Part of a small language model's weights: 30.3M parameters, 303M tokens.
Each number is 500 + 50 x the weight over its row's rms, rounded and kept within 0 to 999. Layers, rows and columns count from 0. Numbers have three digits each. The size before them is the row's rms in percent of the matrix's.

# up: layer 7 MLP up, 1344x448, rms 0.109, rows 1269-1328, columns 224-335
# down: layer 7 MLP down (transposed), 1344x448, rms 0.114, rows 1269-1328, columns 224-335
up1269 097:491475523517463500478567565518543502453518517574522501469482502561447574419511518548496557556505532512419449439524538534479474542449571433590461406502452430427454475394497499564398383470434490512479538450497515559514544519456460466474439484423436430554529465379527566481481478557483473517547589494490531589489562494546536477503584451527
down1269 099:481482434490513580508487468459485538474492433398465586561561546516516470475538490482516586503619542464421475464540548569510499468494486502553497499461497456530447543456557535476345454400502560540412582490527515492450538489445419441506472516506486408546481541521475495497500393495501527539518528474570446472535521435551386467504497521503
up1270 107:497466487478560513462531500548465530491553504554417480418511498581479595494605503417472501552446539498452437534524427442489506548491406558581353557582445498646541487495505540562469454428434582546510534471501482490572477514486535523537499531516423468491542543587514454437482494496499537426561582499514512567487511417468405426544441463418
down1270 099:532470491519452462520381541427527443459466446485481556544370522457490530503512493535421523448576487485494543482448469410479528538468472528459456525523474539522571497572528447422483535540410522527436564497484484572512440395497595534535472503469534467440625380460465468538527559539564500457506425568519571532478447424465538555490459566479
up1271 097:467460478480471544491469503417560566471595484637467562521495588559509418492494487560460572495555446488445446532454452512531501594541572408542555514549394553582501478501501629458546454405482522519519465477590441545525491544494587454601520511514422485499446579425545464450498497501557571444519457561467418482568489446444450474535533477399
down1271 095:584502503472546569448534455467523520452431432490576502575359516464470477517455533451476509459507526488521484466479504476495510519627591504505546423501463558397543509462463504418486580444433603443440526555437504511483438500548484560522467467559456487482447461490442491475527548433546493460499457594483469461469477507451477522465564498531
up1272 092:435480477485564384398526479544466491448502567523488439604512553577471492472462517492469619534430459424484523468420473593430488481470483511505466536560364551420482429432477546524503523498484489459489561486490534458469520553575526485509539570450467489466459480557545566558514445517537523488410465512454456488504531489511593530590526464482
down1272 092:544524462573493513561528587509453455415494493489499540519498482510496533538448519469513475435542511469588494485619604399508540530529436422497431449436429463515573560539553498490505490587529471471500450503410467489462501560654500481513510505509495545431530479536573441493503539595480566543503494474493548380563508433572535575496498498497
up1273 096:474508420580521376537467413474570441514584465547543450521473494507446430536488503543487462518525554521477455428421450450459543507465486532520471423553456505460500529503499472500524570518539564439407499480477520486492549461420455581549530504584545438634596556436453451538453494387460524502406569538553467432494472466535459546609559530549
down1273 093:591540469507618594547478577539360468549457551527418483463509597471456433476467455574509516528457459453549504573562513477461479560532535457379528461494499559529447465425522402494531511513498512533489512449429482482444478390531458497539496501525469445460471554543517527568544443501538540468477461459444504421559538456488558590595499592455
up1274 087:478607603493561469533441438483535563537424520477595515484512540448466438540633461557451517501461546525492484534545507453551488534544543427496546529516558496458473501553551426425469540526435469520509503526506532504536533406610496514450430449477403442446400598522512471520476487530515456438517404520391570549464508519451557515483410533613
down1274 088:490466471579441454535520485498441511509517561491593471566479553529543484496497557484471425537528470472572495510478468483453475534436509556478492478461571512418524532484501502569607524557548477473486446490471462484504555492552543520583498503544572489540578460420521498491507422641516491504591448481503414540388439485495507481471542508461
up1275 105:528452506404598517527423561522554496484450521476465566487529488535464523442577630472504497492473480410430454504545451459593458442450498470481530590536420504488533516469483460457520570412446432577559474427470421523485418571529516506404648516564437573530510457489491457512524433492497534542480531483426433523544516502508469543531507486428
down1275 099:487504628479515559485462489581613625514548535543376471484445456510473472521527491502426539502490473458459501522591493557526469562555523444478477444474539417503421529506477586544580482512499453555553450518478528428476441448480481563534482506529394395415451492437488563514525432547423429508542560539480558530499499433497497511552531481544
up1276 099:510492550465540517507485556570485468535441607419469532403536537404550389559440479480453463422509494436601649474588410551595575515526569528472449540522464526439490571474399508488459513495492526482493518535503512472374512573441542498446466474514411447493479514517541584546498466493507488541564437550380466445396384517454445453597540510449
down1276 094:407398463604471482550535490560499508542465389514425451475535487517557494512485466472513552487461437605523578599515456473500430431519500572491606457514530416458563488446541475446603475543435458496470439507536408461500483458524558394524458579409543550427548501570547425598560529507494521532533507519480446488561514482552543475454518543467
up1277 096:490571454482413527453521505569470574495525579513551535538454498539535499534528503470497475459514478500409480468448477508545477519477438488627522543445550435543463418455497532546514426533431504506503500469548556527498450538548512457565554590441517537470562650521509452574503459529532517505606544495542504407587473490495554429565525531583
down1277 097:443442511541423443492503480550482486484495469438493471406613560515522491521457503557472492445471468560498581509475497527529439534444453432520463567604508542633509493414487476515516511497560473459480529467505522532465419510535553457467495440537453498462546487480489507410463538457485474476514520503477498488488436543482586439546476457501
up1278 100:436505553554526450485474563574538542486475539530476548449561533449413540491539537558541526494436517418558495412492459517432518469510522508461432440461527586579469524628474495419520542518376503615479431542485523515543539517589460486511520524579489535528497570445494487457493577561440577420518524439471480461485578452515454580439536443463
down1278 100:501575453493453525525495495413507505470554500525469507507413521503555501523540575513478421421580608553498491554548448500556466527514481513571493581528465492509488403432471528437464428499528523436585617494556481460479526454458440503560546435552561434483451429551549558496516440605597510555417536545497654395485492529504549510511503468518
up1279 123:513565551486395539560545535461449432449509458501531448510496511564554494449448535408485527525572546402530550398518500437505599466514511553503490501369571496552572560543495572540647437535480479528505503558582530465522600541426545534522511537595489571586509514519567507431464445419567394418610562448577448518472516378483431564643524577511
down1279 122:510473493509534562472490517502464407492548523489494455483484510539523475553486497516491516488448533478484485518521537440503532414570509460511462509505508484654482424511469541569558485470505405487555497490618418531514516601434459533514541548525494571517452470455479482481448509493525438418528560502563494538460519379561387506629505543608
up1280 099:545504485522484441446509597590537469435470476574551565557556508490601399511518503530367554513512517533544576500483537588415549481472542560472452525572520552421504526534550486486528530469522482495552501438493494545597372426529554564567463490457493479543498513454446481522616470615560506441368440525578469604523589517527512449529500476508
down1280 101:470529562479546525527479404471485471462571493491472501539422598586449519454563534490479489536434478468610542516524503494523497423391472546520489465472527463514531481520397430512485539507354501537500526605429476476514539496597569574499586517518540522520503536486489488569605503554491540576556524434426488488477511552522462558480579550486
up1281 097:503469582455483497485477445480498539451500491424492501469531470539457498587524496505438454497484480504473552511557524430475484441428456461508570491480455526496473675433505512511458539498544543553534436453453529535466549492481417470458395475461479419521558524445417461508459571527511461534470505508482506528484565457547422464557497502482
down1281 095:518557436464523472621448592453494481558484428531532394590574582452513522538529630564449480441596475440532508358472454441517502552424598490477522564540466525581488438524514485514524496443454513447527451560546457481487516507500596443442562496493563516470519531544498537448604543556483511436546498486553497477578562495449551464511317424508
up1282 106:529545466426552524517467479589487456430368489494526572532442489558544531448440452517567580492589536517498513488531489533477539469404473564443496549484640552515517556431401477412542498522555544493472486394520539497512466474468478465530448533522525561514447502520550469452514570470513510401452554487457553549487460509503488419477486512540
down1282 107:462519501556486540545400576484542479517562445512428541519502510511584438432641572496450515467466489409463511452460499499573467467533561453584608501558478562494476559509607431531443430488471516423530569511506431453556498437518534492462431405531470467504461437386537492462444556462391538547489542529500465612517551583547423560551505505475
up1283 104:548479516499516477573485453499503522477484401537488539431526551492467455487460521498455540544477487589555576495461537507406519508571473473433502519525498442563489463557520401516481496525527561435441521447660467406525570490451463485519414450557532480488473492474472435503507530542403502422522439534508503497586451478566483489509448557473
down1283 108:544464411501551544475453488449428490524422443521557557557524518411522532447515484434482457539503491436507420441478470499441447595495527487516555545481527374488539515485423526519483520492492552427397495519470478538465476540468473490477500450520499487527530476467525527399441519460497511506431548462448672549544457570507630472485544353437
up1284 087:468564535436514535543525492527453510575497450530488483475623559602383453482498459519503456488388434427460590480496453429536544530541515523487576510520463508499459556503510605527474519434551462517584465506486458481558410401540461538434564521524463454510437457544526511478549491482522484436401549515509532559473497444478452570550569539532
down1284 085:500440466541456568531434485515545515371486461497559495470491503565527509518534547522445413544480535500441489478481510469525519523504462556500494492518515526521534413523507523469426530550480507482483438595440478502474477638535432405581511525539499495501506493471483543374522483506509504537501517468489518478506533570461439508484531389481
up1285 096:555530453515544485515540546450553481410581542559520435497587528458459463445495523511511418520426505440568458494479539492543555501415425611587517495461461596501523461580496585521580468486553511536535522474550516481537522504559476450471512500486427447519484447487433456538592548483478522545474489500502470533534560441516543518541461541555
down1285 095:404578524492507548506462492523518484517438547453574500495562446576543479536382529476517614488596500401483467561582414552419511393499473486478573520469543427533587524514484516509501581519579505470464529491469605448516533521465459513452466464535516525450491491529587527499449502525528513508512448435508600524472501451539543556410487457464
up1286 107:546505468496480499446573557407531540457512538426506510515451443537519457494507507547405518448432591543490468483402457557449467444538495589508497535526469451525545418558543437513440522453459489513520522519653495512494574544569459508427385446607470539415479476419533546490494553462491553550439466574415530503516574482504556434573554390587
down1286 109:478391537360600524460365548527599428544557556522515463452515525535556462475616479425461541512552475489429460496535501569412504419447497506521382424515513405464504538536513407496434506506546559487473439495571429455477480478497450442542447409577488487483559513432553456447524543492499550538340399481520521512505545433522475534553499428523
up1287 098:461496483555466582476457520583402504453538532512518523509494545460458504509503521516529540539537532517540538575486424423404562513458470505467501462445541389595537511503452529479482340504476541522512629565467542507475486508479544587473488558492502408486485464534468561569391393487500492587536545525495559424463514530428448398515471533538
down1287 098:505510458468549462501454442433508470496491438495441511535552424569526493556565470461521487538501461500523546477492602479620535492557497472470402537520554532560571529492386540470518550482557573515532475519407470522488527525393516467457458510428523435534445529460472517420535551485603475486465512580573548568417579525529461394600495485614
up1288 111:476470588612506500516547433535537460518543504515405555407615554505483540572422494504453461507533429528526530424506443427421463452477558476468507492514466358505490515490523423482504545447408586544489407524509361494480492463506491472522387498554441530446448469514513501428505541559519558545539385494384558465424474512480513550489470505506
down1288 102:475519480448477532506445409503447508449512535508528441532519548509531505496382436478551411509516432526414518476526474481498491467485543483521422499501503463548535596433534534467523573468500508481477499552501443510491514550493532675592544436422536516552578477564549532540520498575513612457513424550516510595420505490522502465444481484491
up1289 091:458510492479465477485572538483487554524413500543431424415549519456465528443549527484552564459502454429489449512499442488542512572431602449525458467380542444368547511434510461511565541480456451567407518420478516468504554475509507498526495479492520510505630589499457618468545615594518566401514495426527508497445535456527526557447512522547
down1289 095:504516469577560560476497476498486503478545544538468579492535429490491418551473465411491587443506453550527518565455525427496511499571566518482478498495460458620501496447485438512553522492504563509478463537432464542534537535501577408590510442466450486430477409455506505573563436450576479590496454518485522444524510438546512592437406450562
up1290 108:466423463410581558575467500406569489398477444508495509416527323568508466587543514524503437448438411536535532587450491448478546467478544433502495464480488494512519507476539531472512480477565540585425504490548533480411523502498527448423504477483481512628466585500461459499317500452427454516451566508521512480492458410591579507611510556445
down1290 101:467446432533526521538548378548493530470451489603497478424515444473460441532497497461480534461453383508511524526436379509502489520574451476505565466480583521514548548538463501514594459508512477501441532429523558521475567550426431603521427518397533434563515470520499466548476500473497473552442459436423535560510495451595608479466557549448
up1291 098:567431535548552484491519588484492546522497442503521384529501518512538553500522568568476505449523519457420445497496497611575520456439520614593537557555431510507439469527477513500536517512554456582426417446462401448400562497519562422520534562462476449504504495624548489550364535465501509395510535576560443435491406418487516442469569479598
down1291 103:527499542428413550527522566547451471494666530541460453480445527488528504548477551497506549499528565501561495420518448511576503400470565462569540529526536470421450452528452505392505562455550509458520460503487489503470511422558530452519490530504385490462390417544475513604444477507471478448556466485491533479554493513502552432480569491538
up1292 096:540450558485480519584522560522520537534431530425513557407523494549472462512464447416451486544512481561532496528499473589629447493513482493460485505399439440502434482574427555535534486466461539563523469574495508381472442412553485445507486503454474455466538493489493524510478563510511464499482546568481445506468581445491527446459559557523
down1292 098:518563509464485572575468436589510514474403551532417510602462419525428459497528583605419480452499464480489519517583542415539557473509611494541462518504592501496485526563595505477564379479546512524496498447484553584529470573530486476534535596515483587497486467426488533459417440434578442547459450497453533487435536480569548461495534585443
up1293 095:541440547480488419556512540419462448585480585478543544578520519475443507423510628568478524444564532567559487508484497544502359386438536533547654520502453492467545478490509435554566532455572512496594478487521427428532492499582552531545494505433497603575536492444500496547433516412521526508566472591579445508389460386524482487517485495565
down1293 095:632553503490509516475520453550485504481515433462462528501608495422526485494495462500476487531561583448433452548481554517485421476412535462531563499512495423578454506456445518438510402468506475508563527527546424513545449542563535476500494510555556449530455451531519516500406561545468559487491449550437454509509543520525514562530494521431
up1294 101:518477475603524534484498628531471554484465485441503541502517586488588429492570621495546398553415527441394581517538480494500536466539487479510528564543488556458580488620477504537561484530512523498512547418455466480526521459457538562534477568551514525463496468521488529469533514536439565501504522566546468568579489497524477533419430412554
down1294 104:511442438546504529490417503564524517419473481558544425523411433616511510565547477409494509486547460416465489493559424437520486493544486580476537498447553484514376484508530604465518513441394600466511484501538564496479489445502471446518462429514520526595516508481595465434492437469441552479453593501495569509489544531483481497515469509523
up1295 103:566461437530382528446532457503519571659471451410440538469581438485561575516505614499568534414514516463479455477441533448485428387543515507495491501483426428483458601503449421461530524467579482551418517523557544491497585499498478466482522556513421495514415471491481553507438523502489496571410403441514546590558514572366483508520458516450
down1295 103:603530416462461466495497397600571519450548483508505544505523476445442487564520511465411487543356412501452530493423465483525555394484481332486487574496568562537515593539507550488544454595527548454535458578547493402508479450506433462503499452385444491433628492508565533478485523582523583442348489487546433501463548496509559434453588490542
up1296 094:464441501438600523528538438553498579486439487482507516526502429538564499452422534459493544526475533484520572493469482586518519514505551503447488562547423596554568435409513462508418454585527504469438534470478523485366403539413428588564463484527525516604524533452429537472532552524514496491421512439514521452576550524475500506526509500564
down1296 102:519522429488555419477516568555435494496561414508488454469488497502588421450463456505489477620469519579528509453499617465587463467447530442487515510446538543437479570513507531528461492527553443532466535534379478435474641521486554507508587409456585552461483523528537517544512491483482444469491511507454420466559448570533419452451464530510
up1297 099:433423474539501469510465554504386511445578556523475473466484514505501481452469442443382512513560527501580505601515544565584621563431573529555443516592368480500511539464564460496538409533509531450497514383529520391450488512534467502487467552502474444502532550427517398528527494571454412465584476488599503574501501506481398500510499461471
down1297 100:512499464476473486503523411450591450450543555561500517582428495468451523469407470546497531543567503481440557490552491543482548438510497474480485559548478475477441469452494484448482461505572459494506546482461506438454589459544535416498459501416407479565510536587570543526514566486477511516491409511525507545459509479474525584472593517616
up1298 098:505427532516472509510511564467520489545531527555531530414520553496480460495583456402504550501423476511505538519490502378469584544488503425546436464412500407488403595448491534440557438483558455441556457532543540457444506392470515452459526562542471538477518530496562548591498488465592523491422604516572410557517461498592501443392506480502
down1298 097:500501466443559504455477464509498519452586492574455575524528516431503540656514583455494445507526559533571510573452416579530552453459455398488513469494583501429482524502570554536448437521525418498519419404538466436498438499478435444494481461578478482379485584539473506552528500465472506360432547486548509471482454427476446528454543478527
up1299 089:612410543496526530493565434463523496563579546451483514530415545444450530496567432608444457526495479439472494606503447594486520498475601472483568548542526481544500560525511501562529459482545504486554514505534469560528407480455537429475542528492504503500473453633555550487446418529514529622503530515644495367526481468495464502437495494505
down1299 098:513490457526369447512496523457440380528481443466488506493479561492506533550396532544568565548545392472577537412477510466569434472505478576523525478509525534521560510508379421490587461492494534438506519610450518524515526518526513522479577440523397492485458470522501443530509554547542496493480496458443530563464490552433456643529487488530
up1300 102:531470518503493510491509509593399570499570485462449477451536511504502468434556527497432449425550461473602428473638458454457517458462478423563520502506461452515545520395552538460517476550512488553433518515503640567413477532420529442535523390537492534515493509511504477561575541514524522543561563536505500525445448499535550556406581471526
down1300 099:415450536499516486476504477496575564492465494552504521594535481471517543448478505433519432483538558605566544504442527539518475506510593504490591504495422510420528483535367457513544399477547522485594454418463599470408435511526482531417463480481538511450611443468480570509493515596494559487431454491461460477463425536576499539461531546439
up1301 106:486542493450515475540449425476605482544498470418464456468563536536483470497538437418508538507500489624492614408531509598502532595503567518446512520455468533588574526442505527450485482508536577569412543463482433538511469579577472634529517501422544546413450536495451634460577533518398492474511491466511517447540462473434509529423511507496
down1301 101:639566453460501472478453494473523581451555396450501427513515480536499529512487445446528372540524538587465486537459518561527458482547491503527450526572394541461479503553545591451508395423504416428370564504554458553556502599491449375540527467450442568517533497427483486463542493460543509527451563517513422517449480587405454463506567537541
up1302 086:506513468476476525510473461461579466609541523435573429496498435408558474493518530528445532485415573525417438535468477509518532517522508504490517459438506311407477509463478583517421520407590452500411555515471534534577424483468416463460483493556515440441541532457460454518537563479528417536502538468536503564518485503563501470431523509503
down1302 088:417512488487468466511508420492437469509536566497614513485468492436584516492556389543609536361512413503511491504497558469480458452519360509564471475407626430471478471567457372536427452574552541513360568485461350452560458477553484467548483525464507473424484414473484493506464529465533500536517439548444411471493540359458532375468516548535
up1303 091:426554441452482559497619497537487447541449539481491483504457452445501495532518521415482542432472581505455460518409420538517468474487460528536433487473533463601500421566488437433475433497512564518440473413545500504472581484445468461492563503533552486504459447524472492424530525453505532500431482542506577462486631516450509478512413545500
down1303 087:555521452484486436528492420528428530505406497498444455493537519440438493454501469475536548398503499539532538414504457424541445517525539524513542485583529454511416442442446575447517570413443395543452489530521542547570527416516489535436617562434516434468528433498566468499501543548588572492510455399514462464518515545460466516577544429513
up1304 101:521529537450472465558579563491492504381534425513533577414524492584585487579572560444527533541531462507539587515533563502476562463520453523621473503527371475399435468460456595486491410431514498521506453532450474498362500487551457493425473500479570465453549492377523537429440509391524508536484521535500550491564503531578457467501505534513
down1304 097:410546487434513553533634557443496477489494517496504526616492583577500590484484517500493455467477525483575435554496474424422566475505496528471400493498500497539479489487452507529537496513390548512403456553503386479401544444432535459469501565468401441511566476521470489546392625539396520499502483513544478523474458505533495488449449466460
up1305 106:589444471483525506524515525520618511517360504489497485376510485551550484539515522520508598516522520462421514428460525488561474540547512465467565477431539418480480458587450549466503516469528461568472597511560434477527502539505484505435464540422516456448501461421543492427544584513475492489510515527491502483572547431467546496505452537537
down1305 113:463482410486551505554474490558517404466494542567474438576472472520447547525464537469477555495515443490480488528532461579522432471472555478425544484484537618490444410501430470538500488458489544504568445538501465474515618443496423434440444457499529495548546487484541420461524452491551472420475513452557535507536440455522580559406475428478
up1306 090:436536534477443529452488479496462489528438602474564469519532467477442477474503511519507455414467456520433490484423508525530400529458530560442518506491428452527496448454555420501532546535498413542606474402516460552504486424527432510485527449519515390510498469531456515581420571398504462477544558484524563511643530513485482555490476519584
down1306 085:470489375504517393617540511468605502546549521514434521463474560465446560531520469528563495558577498522602454499565530551458458549570567501491516478476561446516475508545465396585501445403518547552466447466502467514587447595562504494501436570483485520448474463445469503464545458466495488549454508541512371483479689494514486408555538475514
up1307 094:494468445549613508483513451546489506544497526442439443519631472407661457531490431550551516506520538526512585455501395478504478440477489497474449431459407472519483547479556542538434574510504518510487459494501467533453557455481436492517555538555432451448592511478483524477485551411386453571465488509537564502552547516451506395518459505532
down1307 097:503501531483473472528472509520470581580436463496595527488419530570532391520468474531457510458530509556477510611488533441513517502585484393521582639469412524529463427502464536483531452440563557580514444377471510584479468562502567542466466506424560528458483516500465446520624501498491433568466529484446548456505468521570526508381544517436
up1308 103:443506570531539450536480586546468438606553538468383602470573540532407548505468505500508459600504445525524487550461538479521433492567432503450515536453493453580577514472461497571536610408449516462525489505496482547432542539555466405485497585489477464520591519421594520536521559461538495573574520516490431589571510402523531437479434505542
down1308 104:504472522491508443475449508506486513470540516541513471505486441376612469490476437637454507497458579398476498540474446452586537498496426466588584495445539529480555509490446615448451498527406470539491577534534493494492496459405523510553473466468534505468493559376516505486437552472517498528548514580568496559509553491523467424494592590428
up1309 106:422589454532399512521453494547527490514533507424527436535547560459454533381444535454428477565502501434418508531502518525475418497520457576502447509453515468464474584497499453527537483551552540553495523494560510537487512531494541449449503535496515476394450512503474511451464495454475555515525488567495463506580410485596549439473501527440
down1309 110:447487475514452487484547385449536520545488451628440476555481397597575496476466502520386452560469580490531443495473430412533508437469504434519497520444485500442511448554522543543453556491426516531548399533510546542565562479496449456464511395517527547476550482491526549539501507459504588542555439573505500506515528458402537550487535505518
up1310 102:492487460611503497441462555484489532507510557523446446510435568443505533380551509501461605369412490483495431450549370486482496550455446447557495442506551551492477527563526477443583528485511445582510395563497513545436330475497471482584488575513526521496592551544478513541516564496463487449577472493511538485447480491385475537511570486491
down1310 104:531415538591495449493537580523491537367537532413464453508471474496516463503536543484435546494558532408608476391488487563469560470521443493502539474504511497524491471541431438533502483528507531477514482447505553468431524549426519398584478470467432487443595410478445439491581485561555523458435513501527544501520483515506541533443528519545
up1311 096:540452495502522507466458521535509438429437571517511524383499498451573461512552543412514432501533575517458476551512535428571434569395544519468539574539497554380450501524496517387550477507526506476465489482462497541454525523522521531524516523449492459534470523439442442427446463482509567434563471490519506542444445514540421415571479417472
down1311 094:482457397473642448469589487447417557528420525482521584499480449451478501536509498506519529541538514442414566544498512597499450444432556458466507550448566509521598513458507520521526446453445569519514585383501475538513456510505498451470527510539578439503528470495560443536496483448571491606457449446493487514480454572512509509577543484431
up1312 101:548512523531496528521468445435526483474493530448532465525512565495416529452460563496522496518564552575442432549618455550503472618530577391470506512530457392501528418485511447587549544520423485517557483530582512512535516431525417391530573431544514493448484572469549526501524518554552511544492517572468513514515464586439535552468406524593
down1312 108:575395422454448420523449473557557460515446572498522493520557401485544519536535519511530511487429534563503523588444523497534506521466505418492481453532478455477500479539430530457502465506484502480450517520527438475566497587539493558470479491558457504517419526632384619471442562457499588492428565528520443470533492488536509486508433490520
up1313 103:479569476459439476438535482508531566426430457456527526544444569534532471546490556534514495507415537508503587587544520548423497494458532470621430538498540514570400463464489475465465577481453471439521602511451514364551540474477439492379493432453601542582536636487549559533448554495431600451531508592416470550486623485506426521530405513542
down1313 110:587452440493383506550491444512405570530497558557460511532561455442544460527460482522486544417449495538489443549487516550461518491510484532509452536480475539464507542510464436511505564519536422484535587482337449499478460523516436485371545546488506522562461471489425516457475510457497502428432446524398443508549470507541501532567371496580
up1314 097:510385556468454434635606450495467483428493537410501526498473519445450466574527629512530625500443502539519491517544495498410376531528501471560462520458504426561535475513495472551434370497468476497538534446424479581477506563580396495539551504574499484393409484484527491535530659487507451550466526512449482583601471464520558558638480552475
down1314 098:555479495526434547532485524442502520522468565533586478561473501511487478481453431432474485478486473507525564534484574381502614456452547594489506573437596512559521514494525495424480523493569458451540522550467493513502447546520481487457502490472508583527571545490536575621464486374465496490393458510558405555409506519411505418415469517519
up1315 097:443493572527495521457442487558513457473432523452451476512474542551491340514510561463573495553492529537385398409543544534485508404496562549525522426364663535514495489479407481516395499505497418489548455517483527459494475561513530441474526522471550434475533478538461429506591520452527434521388463566433482499554535457476508514532489526378
down1315 098:514521440494496425491561516502536646506468474474522500452462500419467466455528554379416476585555579491492618456449495372476568508488371488500506527506531500509478555497488509496547500442462491502543527533461499464510450501500552504462488567537444574523450468536476566505492475494530529503486509537612502531486439452536501460493466493570
up1316 104:560514513464473483485475506482542517485484567493472485469486499475540563518544541581460505516388476538539490422398461543446569517409546500520419442534569466568507387451506540467518493432559452546482533506586587457485485578481458448630497493520473484512544571620434484570475488550492513524475481401484396502525547561515461584516473539495
down1316 110:516510467516491520569421443562484482480505517412493464502547434568510523513613467496403484481524477448500557524515464574591407392466609547540475446491479450428498479477465483521503551459485478478517518504549500558471541469456541428562493467570455529459555560484530508554501491504517513483400462431506514430459489517521509569578517507625
up1317 089:443560507537450513459482532517513497531472448496502506539527529484429576394508509480459605509478497527520577506526460385488449481599520490477553536462406485472536503526517564525442383505518532542463494517474502522460532536465555512452511468451482480503561429520578471520488442476478597393558577522449453527427560560481504538543410564526
down1317 090:484510595519551487499441458470471431493481457492516418516484494504423463491469557566486496561402597507534517492525527476517589482495479594492433547448508533544582540650386437561500537498504531459448524543465444485467501544543559508533574484491497469543513534498590466507491441586474482499465526561454504510493430426606520473488554526586
up1318 101:488547489514492481481473547542413530552519327526451524490475483486477490548517543502426493519452506510509526396516480526475424565496573423484534500445512591494446531475606493541527445537446571580531560535481554579421517546439463442584411500525482450491430533575488529483518490532509502604452474526496500518532440485460541516551468521528
down1318 098:434491527465469552627531495474505387527503573477446477405543498538508439504524567527496520438504493561435491516504515402477406618448482579501573483432435567538555481523451472482487374556552436518536549510498502520508453560500599526500491506574588469481571496505476450490494539500544511474496481441468549473475517462540422495561523394480
up1319 100:425468455504333488416444472560546547363570540533569551504483434555462514580389542518507500404534499552528456581540531458466595493555525492512476426508511500438524532477450558474554432532506435496549582469518513443414482477506566533508543577546575536524523543459519544609472523490558530497490555553533545565517506539500597511512520546521
down1319 106:478553609495532577485563509415546491573492523637510481559394593445506512464534519491450490591470540417486480402527552514556524497466507355515461441483590530491464495516373579578441515526507458427533491454507528537458461528588601472548523433479512502531457532461539500429519529480566520545524465487435508490555567430509486441491452536514
up1320 098:569481452476575500528473461545554529490488484371490528469461435470516521421633385560352508585564462463380432349525455520483446468538508549430505492508606459409573505547506531493409550485575417526441562465537514441536450500516514479551513433498417511530485514457525410459560516565460507522544540474489463529481477540475466550467485466519
down1320 103:563576477484521440493468537557505496474522511483452536570572457525451528534447572463550490547571537528558492569568475469485411457567528471489419576520353422508492511582524403485467338490519566502467563465490560465467451429470462411532562429527439509444433440536524494518517460484569486487511486444446546488671513536425480534498507511512
up1321 102:462453484539432496475564567500530575395475430499513418582448519565488400488558447483515443563562429489460488465482496482499464490506515521514556508514495454505464496526489544512527523559528498481583463467494503503487468492524450586563527516482465482464480513467488546514540443474433443538503396547584590479517449544498421580504507462515
down1321 107:586534453429564485584546590384482422526517484598503482590484564494563466625475448599459473400551541482432483479488582547487585532448407505521577526459468498429439423477432451497538527528506486442460555467601508562496472543517531594533477434605498518526514452431515431479497419485571551518430456508558511510556535500456405474480496464517
up1322 106:559441460453561447500519602463536458526409653459547398401446547535522547453431538548500526513508519491515503597543430476431514549519435483492476547489564609467569498463514444517520432527529527486569532384519437536484513494533463550462518603481392525518496576494481574468560495466548546580459362528550485563507403467526510518424512439544
down1322 113:530440524361505530441576488536406476447490455438492575443454514515534410514466531522542520529503533398468565526534553534476435486458423441472506555462444519596427497390410459529552548613504482495516485427528416424497496425459520513488432432489478571528499514608427547465457468508478540528401596539520402544462510419519533506501439444498
up1323 111:590560406460504413509457487475482534366500486464504570467554318411415551571538434543455608452528466483570503532465478497449554468471483534469632541522524483472499480424603499457507488458531460490416583553478480491488429468466611493505500612530508386525414465528483521496492461555560515476510478426503513462443495517510361476488454440498
down1323 099:509468472573486459533423511511530501532487428555552492500548533522491507528475471470491485546506519555408568598546484493549477571447519565578492438451603480461593481528466479464603468542464528537573494552573475487567459468468515539465496455426559500511545523537484508500547591480518470515475544512505455497449451529522531552454568587440
up1324 104:434555461531456506465529513517446554489553489550485407432474574549509543538536625454455599575446558642513463514510444484455397502531519450501496532549453482453629462521464529537568515500514433534491495510449568485506564536527520548540506615511573448404605541549471533468430533539549427490503547488557529383579483572417466451479423519587
down1324 111:485501602514575529432549544549482466511501498527453593510512452546532499551473442478475660530410544480578501505421468336537478492506403494456512476478408500552516537479435542551493540515466479550441495474490579524412498509425494548469437495455426507562492507477517499464418557474503454513526475506508470468521474546493477625520508649421
up1325 092:585491501566427480493434511479415452535447367550458485477444551587489594464453536495570585458446522525464479460507555486533475468494543431478475528555436455479497458518407420522551464526498507424474463532549567524452563469556441529534493511459411532470489591580471485493477557543507543504497547582509584576462533507534370632405474501471
down1325 092:532494472591501445597523455531450459484630533482535499568489512509461465489513502469513494439452434453514464439506439529450504593487419402576467389488561497529583485495544452462505544550501485498432525529487582533437427502512578619493559506465533506469498406498488519578525464450508550577459583541459606528536380542520463455484482436526
up1326 097:462442504423544464466519539452407492533477566536465503463536601507546519470530491485544494494437576524532487511543439433494566546494434495441462564514542488441429428481483440508475510529538455373552548512433438482419459440513493445440571556474504449487410476424497524546526510479402438546488480610424520570528536527575513436450515571513
down1326 094:606597431529529463622460430448381587537455517452524485528483520474466458496516526451593447516559391481368467540409555492520411500494468454479555461527496412481424517472502612560479457565515534579500503535565478611521460552466494426472475558508476514493592513440494530452604497510508607394497437510462488529494436545481548539482529425494
up1327 107:514438471542468496533568531614495609432561522475517542483487516507538556414468459499523566377524502491439445410528520525567497478549558494430411402480500487592498489458501467426485528481475470538521434472579534478433500528531412520520454450532585506556576510472430522490524435459452498484520498507463497506522507596503537526536519422595
down1327 118:453571513496475409470561476464502503502517625456404471469422471500562567519467459500546520515482506540511530400507469516422511535559575508532451505519543565511507473506565544476549453524541520489542520410528452493476482593594420490508498515499632561446441415465469518514518463474519478531495552561485454521435470467520531457457552486488
up1328 107:541444571530503439552476591514591484539554491560439366457512482460583476450536626512476495509569428499431537510510429544500469476579433553421460536607509443318528532621512500427530437556529638450476556467498480483500498398535508525472436530423466503465484436551588486549558566520499455451612512521573578466471532502460427492452519536484
down1328 111:497435614486505518501469588476456445515557521485542473518476568490449431507465463467512489459549514483504470551532538450498491481521490445542486424513517445581360371507457522497523509479513485504560513496475462528514529459441460471486579467476449499500495456534423518602535474592541509520554512552422513472492369462526451403530520526414